config.yaml
num_key_value_heads: 8
intermediate_size: 2560
norm_place: "pre"
norm_eps: 1e-05
tie_word_embeddings: false
init_std_up: 0.0242
init_std_down: 0.0
max_grad_norm: 2.0
decay_shape: "linear"
batch_tokens: 262144
dataset: "wikipedia_en"
Each number is 128 + 32 x the weight over the matrix's rms, rounded and kept within 0 to 255. Layers, rows and columns count from 0. Numbers have three digits each.

# layer 8 MLP up, 2560x512, rms 0.0704, rows 107-132, columns 256-511
156181110087144122057076154121085167142104195147140127132090203132117143133138122142176173137180125127105098124170052136100052104116095103175108090161132153090111099113161087114110115134133151155128057103076171132121132172134192111117097162178107082181149121161126137116135122115097142131128148173080165110163133160134099112118175151175123152128134146161186152090036118109122124066133077153129120066173193095110121140151141154168155187111113070086174132133038038141125113089114081113097072139112116078156075105133156123103161151186109123108109132116138134136144131155120143117113168186149124137210136104124145127179151110151107151171138140150111109089100207082095113097112162193136096134149103106150159074067135182108175132162100181118126078121051115097151148180115173
064160067170127135186147119128160169122124130118135124126124135160098137132062112162120143145204144197158080158106082114136068076111134129098142152154106090133112111133166177080142137085152114086150090139137161156166149145145125136165095055123114120152177119147075103123079185051138159143111157157156108086150106133117136092125123153141083123102160122091118102113115126200131113119101098120167137175133162158107100134117108148150095156078127124129148133136148136207110155118089117111145060122119114109203173135120060111152178132182105136075116119135116128155161074145092178131113111126131130110148098114139126107087106197135168093123163126162120126173111129146141129136128081123120131157125134106121132069097102163152083117200108115100109080117099147147106136109068114
096167114068147146079146127084154157136173138092101138128220152113055210123096164153152127134112098164142230153150083170139068143089112151125084101109096087179193165086166171108161112129085118147091198134135080161092185112084142112168079150144084096150149191112149158120106154159103152115137097158112126110050084117180185119141086185175161110097159082175122130129159158106088134115129126144106168141110148138125134101155160139077099170161148070118093118178106172127122133107121116132125141129071138154166151156130117143169105118151135170161113124145125126141154113167125153087144095095198121142164082119129097135109110147097131150095151176179168075134146179132124168111162177130143067148101117150164096164102109140087097106127178140120150117103087090194156150153130139
161135109116132179134188127107103112080181125106091151149113118092167111108102134157156205057124119091143149146148173116177080113119083109105129145138082113112072138112134148149147079154141114104075119142144090125086158172190148195114166177082100068098207147139135098151091162091144096137126095143093157104115147192122180115101130098173147122095159145139178147141137066112130107168180103160094117107112113112165144114141112094130191143157130081089153088153128105144143158144142164135151116199131093135114128165136142123125112103114099110152101114075076108081083123096113136070105127082166131139137156108125128168210171162122119195162173093150101091099110169134123116183109122170149141149171095126116084190076130172144180133130158063199138138157114158111110097119081169
110133151139088116123114076065103081078120181120156081151076129147136088091114093119175147167105125104156139157197120146124081124157119077123139178100150091163165157096108122095083144125204098164167120101170143058171120079106118143123121143077133091096090110147074122135134103097132087146172127136089166181146105129114069136140137139107110093093143137142185104112076127125106102172126180093124137116054088134116080087130105133113160174075132122126163170130120123127116159132117131086090082134145076094155061123156150101173090128046129156179134119100138198159144161168085151089101173177181144148139166131158112129060087114128106110100118140176137118168151143130102191144150125095126140087103133143044111129137090106118127145162121153087145155121123180144136075151107167
119167142086138119172160105108121141150128153138064129123178148126121129160109131167117143120115118148157152115082088110075168114114110074143074203088161083142090120068141078100046111146129129169097130157103077079173110103205106125090175151108140121085164141113046084132112163090151150149095140139132138086142102141138118161118115100128146145069170071067040147118157078100150101139111119114116115058115170128092094160201128184114047031167146069123108106123151147045156132115121186149053149132143120155197112141092090137147101142152144167134137150087148156126114164127089152147112098140121145165129132132195083104114076163094094116104090093085126121116150151125126109143106043115052063126118176096075147136155150155104102191120110125113156088157115143044126066144103105
077075132113095119170102089110115105152183136136179101128130133117136195112119147100198121120112123142132118056144131135111141148162135103153205093127123182185152147137147158123074185141161142171127089141145127115128148107122118093087082108092082171118098066082073102150123104151114177068102115110119095152188166103092182095177194117118144072151139098142117147117190060147090142074126123108101137087139157003130101106154197153128102133107143114097098053130151093100100079144145141092135129126190138186083115095130135097129140158114100098155109121103137145144116109127114148178123049191122170092113093129147124127164144099170129128163116103125107080154069097155133131098155151139119126178125072142092208128121070104150100091073162148172106093182120140151135064126146147
167128117121074096179113126114093138116083255155142179149113087144178181110131094091170146103097108093141081093136131114139077136124117100118108110134112222168158130076144168170122166093154156094097108131117119154182162080158141115160160124134088127131134098114138128099168111110124097076098061130130144106139135113109122102147044156154125119108120153121199164126075141114111040142175183151072071086159117140066168162103119096102106136116081122101073112208150156079138146091100111143141107134157081118085136072083072122151102120033133080148106099163103112111151179064127126143092084099136161152130149135082038095120068064099089087101106095122135163103123154101120113127167123130142072113083094098163145099126165108148108149143166103126215096147141098100068143131152121
146174119086108153080130122111139119136160148143181156098183116143116120160137163154116124142108085152103128130118119078204171169101146123119159119089121057103082088131138115124122139125070113103089142169111165139144124096133097116126090125137141087092130076112120102085116110083131141153123105150139084142106141110160062195100153143153121138147124119138153059158097138096153086088078118142127164125164141130166187100196126136099119089128137141104159161145177147125137138094187166124133114113079168152125145167091131096165141137084109147091126123189159096146096190077136129161110128157136122122143139109104089114079160136159145094131126119139116150109099087156136209124121131202176080144158114134105111156084115146126115088166118158116109151123095125055140064146132129
129111160089138138176159104127123141126127169130134123129167094143122055116088144146077171049122155171130174103127136121096039163128091170017133164123136129203149104161092176127142127142187091057075115182088098158109087149131086119150101147104086176111194086115212094084136152125117137079149079110151078105162141112072135139072127189156128150172158157173184156116114172192125161150141094091203094168146128129161140140122164128156125128144096127103079173165140129137144115067195126158144164146100104111114190113131116153103147122130089151100165081118098102169044108082119086118173133157139136098129144080167108114131155117169120102115100140140136133109104106106145078120121178119097128125087138102114111123142163116058107075078159105120138144104213182096160141155089089
130107143116117116097114149133115139133147118149089157135175143126136141093139097116155115085104131123100149101125130175102131129132134106076148144157131162156156170136162130116140121129113113146125098117130105123151176165110094151122100144154127106141120099155138130181140145167122154144195114106136179124116129127100129119124136113134105118139169123145174088151087155123087168143114162205163145116165132170112072130157171073131129122127082140134165119122169152194082092087112144073140110176083116106138160110173178142119143145121084190133124115184119135135120130114155133134125143116143080107124094102120165139087139100123121091154108160072089129114114075139105101120150154182133184131152146120130174080104114127162129156109125135150130102110147161163172086188138136
105112165166165113079111100134118115127143154094155097127176150160143157129129081128102136098128136101103107054111194177119202158128131087174125082133108163101127164135150176125184096159137111162056153169089131110116116127167109182113102099146151141158188135089171185178150147110120066105138132165116183117079147092143134123112151125118134113134134153104128141145144146126136101151091112102052095148143100167072149148147155111129077152150108141125145152137131140182085161113111140068135100162132161088113121141072120114137162114132077108076062070164106194167143129182148142082171060116103098099088099162136148085174126140149144136132106112046125108119078139160188148092133098135116132137093103141172131145124202121209100088111119102193130133066077096127106129157121149
161103094146131123151111101177092177173124130092138162109125096124107103173190117119115152168159107108140134110079144048131085196137153195131131138151111177166162085113148061163105113132108118094078135166034114116126150124160176046103079058090190138142123144137098121104115149162129106187145128159072106089159078138154179129116194183112063090150164096106098181097068177152090165146093139105130166153146126141123077158116139118131099128108128217138104080097175117154161117127095126137147137100141127124066119097077146113099138121130119128169186116132123200140153176144123160146139117088135089141090117109137075139084144129136135092142134139193110117147159107177132148148140143098101134104168126084199079088137149147118102132160100073134155189186090138144134089165114153
140039139132136115102094123145138180114127106059151098082143156160133144121112165098095090165101155175164047112144169099114149111064137135092132147137145170176109180074108113139107115102094101100117136160161134101175138135140129057120099145135141097124119163132091136108111143139158135107179126132152119067113133104122139101157129135081169135121081085149136161156112124150121114114091193147188127185064101122195086190186082158132150116151112141170094203181102132143138169157115094141108103105069171125145151125171179092088101107129123132105146068119079119110127094165114173125104108073108093117144131125084193103101101155132147134117135106155138134117091018175065091093171125120173157116084171145080133123116121146152120127178123159165088131116180129178142135109140109
121114155137107119133146106139155137134092083156082088183127142160207132168118067126114180116186147167085131163144142114113109114122127115065183136092110100131141097131144106135154165090156131160138174188141133117082137121143123147189139076118088113169118066147084120159123101136076096070110121141116049136126117125096064115194149157107120135113126129158135172125138059164126141076108159139098170102167154147109168124083158128102071090205092121152057092173126177146157204191156141122123108201080146097192107155148151233167111135156079117136116136102208108165140108058099138127108171144186186126110147137138118145139124104161139109072103120057121133120163091081087095113174120088141176124149133132179119121094140105151058145113181091116106113119138150186146165122174094
201141113126080100171145134118142101145101085127115178138186219115184143077137113123136103135122122075085069151135132136127152101168149158090131177080191124145136159135101106153090205146123148085145081133129129163132120111109133159125181071122162122102044122095127101147077131153147133061137139187118134135163202156134118087105157170168123173084142187168090124108135149139138127151161086116161134129172170086141097132100120115207132122173177130106119087147135141176171176140148088133148135111101095149168112133144167093185176067149086143083132200104082101123096189125177130172139199084122136142100152123173122132102139104119147100100186112130110109169090128144106145158143194174125126071121165192142110151096092116135122112143088204200138115146080060130136118128135124
116195125159156108106119137061121087091142073087075151138084098155090094111071129122180212151093114138153084121098139077139099144159131101145091170177163146234188155135138136091118137087135127162123138089155113151109141131131142189170089125118119111140136098118138118100155126148069066189104124108206197121074115189181138081162208093073140108132158074211133147113153120093135126146199121094091131109100143149110130201172046109121102113118144134134089096092124092190138122139111107193190085117198164135083143173147103122100111137167107135133134121121136094174126134127163115077135130106120143127141142138153123137168212149160102118173106111170087135224138139105122120166141159095118144176123133110225101127186184127110114097149025143140138162096120134158186106104123109
118161118146110155130113098104117133171189148092116141154173139129178135144081119086130085168093107155116126153151128130124122152081074134133144201196185186120132124093171138100127142124192157202112043123178133100134146124182082149072111134137138128127140037109125156090108078084157084102153147072092147149072159190129137170135128168151159126104088136127168160139109135153077119117131095132155170158123083137163122157156140108112164094113120168163182117129090184196122166076158157137156147166082104116147112103117137159064154076073128128163185169138096082145094123130163097141202107119140118094120159126131160107100096126136116120156151157098087126086139146147124113071180126145147218140131142152096135122171126097126066145119149128147123185107123186187138079164169119
163145129133084114116152197098095136090177119107085134150138151112108220111111075118128158149106134139090094145103111100153151111104139082155145166154123118123118103173141149151149189176128145122127178157077097156141117130130116151132114120120134115089136118129117165104114135110117138137142126101090222071180155108091164130096164098092173135158106155151114148098083106133108106169112156104069175152114134094116132100104183094124120106099078161136123099131107144132119110128122122100169138101100119067145137111144178180098118145137171152108151186158141112080162078115103121125101103183175163155110108049147109161182063105099108157156127144140114182107138125211114122075090106135045103152182075109147102149106137142144121140158167097148137148100152174108059118069172108
123056147069133103104113062126081174072150118135141120104110105111105101086151110085121095119171084122093159109089128122098131191061121130025085160134119096106132118174146167115105126163122124141128110151146160129125098094095130148107190110129148137128152159118086162142120143112120154129107151161137082157186166109154156168066157131166154200121150107165227101149096109134154117162104038067130107113175173090068112121122161131067145156123131128142160083144128127167092144106101088079118173170137111118179124124128151139164141114146129198141085115125128110107168094119112115109141130154130128060150137160140134132134134176133090099129064156097151137136045111128107160090109075161155125171118172123128154174077162085153102147100103146146158221085104095074164094099186134
166101099122109074157129158112150087122132153087064112097108069134143130126080090124167182116153168140127103100110113076120164086095065121108218150127128127138155167075125094158153104135096177128240165189168099120112126201140112149131109145113189104157084134142142181165087149109106103158077134148061124109069151114146163086123142128107119098158121151126126154176173146145118162082133147146107155143093142154129078124154171161172140127118107194149127185107112143201160092154160145134177116123141143180179105091119110156160148089114139113138140104128058106146146124072102082148069145095156146079132113091132133114097107094107126196125113119130183085111152173134148119170125147083111105091142115081136159101122078157149130161101158114115134150118184166157105112154117130
199189118056121116054139134158097098113121162152120180127177120152088212190138130103144131164129141147132093100160156117118144122187151161208130139157114153101110116173145103092133161147133133112154126167109139038190101059132167141166193139144102140141148081107111133125140151196034106166091113097117123150138044143119145124145130102145218141206156083090171078155112128149115167129112094156131070090129157127140143120070080149109158143172142162115176108154120111137097071138242144137140082101161159113099110119127123114144138113150109103107128136137071099123181153153103164205187036142102072188107147165183131100096134146200105086027141108112163114089151115162126126123145159131171145088110172114151134163080176105120106149114121133104129142121182087134087149118165113
115122141117075110149131138105135122142063152104099115082121117147136150087122142120144144143140060096117057155066140163138158170126146172144082102126090124070162113029086166140113111169097148108014116178116112145133080114146223129176171102124080109147145143102170120148099128117142164080160095164156113101120107102100124114136114103185125149133163094117129188108124125182119156099128111109140014110137122172144076159097113060132092138088146117119142147089098146098115112045141157145184165112061090134103152107106115064084134114131088142152163141132087136186153150179058121069132111125127122108146139104138157176161095067151122124126080081117078129093134174193197145139077115125100127084102086128081124103161090143102090179071172122125068142107123112075158114122101097
125099145118085091140128115121092134146098165094124157092136088091172089121053126116156074191158101139113105208076127087149196121173071079113092101112105151118105169128084182113112082127136165121153087062131107115196106122127161149097186205157108178177145171177099144083170117154115133115141090159150168153190110117119125090109143178114139126101118185142175141134138138124087108140163084109129101075089094060124131102132139124177153088163096073138143083111144157132130165057169151077123145148206097138111084106111038163078120068148130161105121152139073176137086129161174172115107117145104112143088195216198095178141123153147095114099156066150159168142137103154114094099068143056109151135091161172198184119057070093118153108157219130110114125155054091109205114135145138
132090144164116125154176100064112074131087084136204147103114121127107141103122113100216143229162129094158148141117095167109098125114179130090110094141177139168079077123104113109108147124173118057115121127131118105143133127197151113153127082087125114138100180115160166151162075150129103122119154122101076174165085155173135117134151089120056127134123105115110139037134162096163102170125091174125127098121166086123141074092126121128137121132127188195117123161140149134149119095124061108129105088137062139082117127087065093164108101118144129121144148153091160118049127128139151086111102185096100171137134105120100224093143124112133105112156068079124157144171130121153142122125061146106119120149153204108100117142022114108108144086164105091141149170158161114060138118138071
079173184062112149152063087167104133162196080136184120194162149145163118111154145095144102102144149114155191127189119167119104171177159141087090103095143108186124163078118122154104125121155120145157106141131125096064096196090122118166108177125107093112156129144179107096146114086135077172182131043102099212150095192101088122128137072167109121159130180068127141149133059076045160053135191068104098141104143114151143146159133154164180098159142146095123121148148098135155183157127064084087132143159130160119138127075147165110137114209102161213060074099124132172112187100122123120125115168153150105167168112068126120070170182119123166149151108120083180127163106141130159190125127148153101171147146089196138138137190105144152080149172132091211118123103134113161097133176144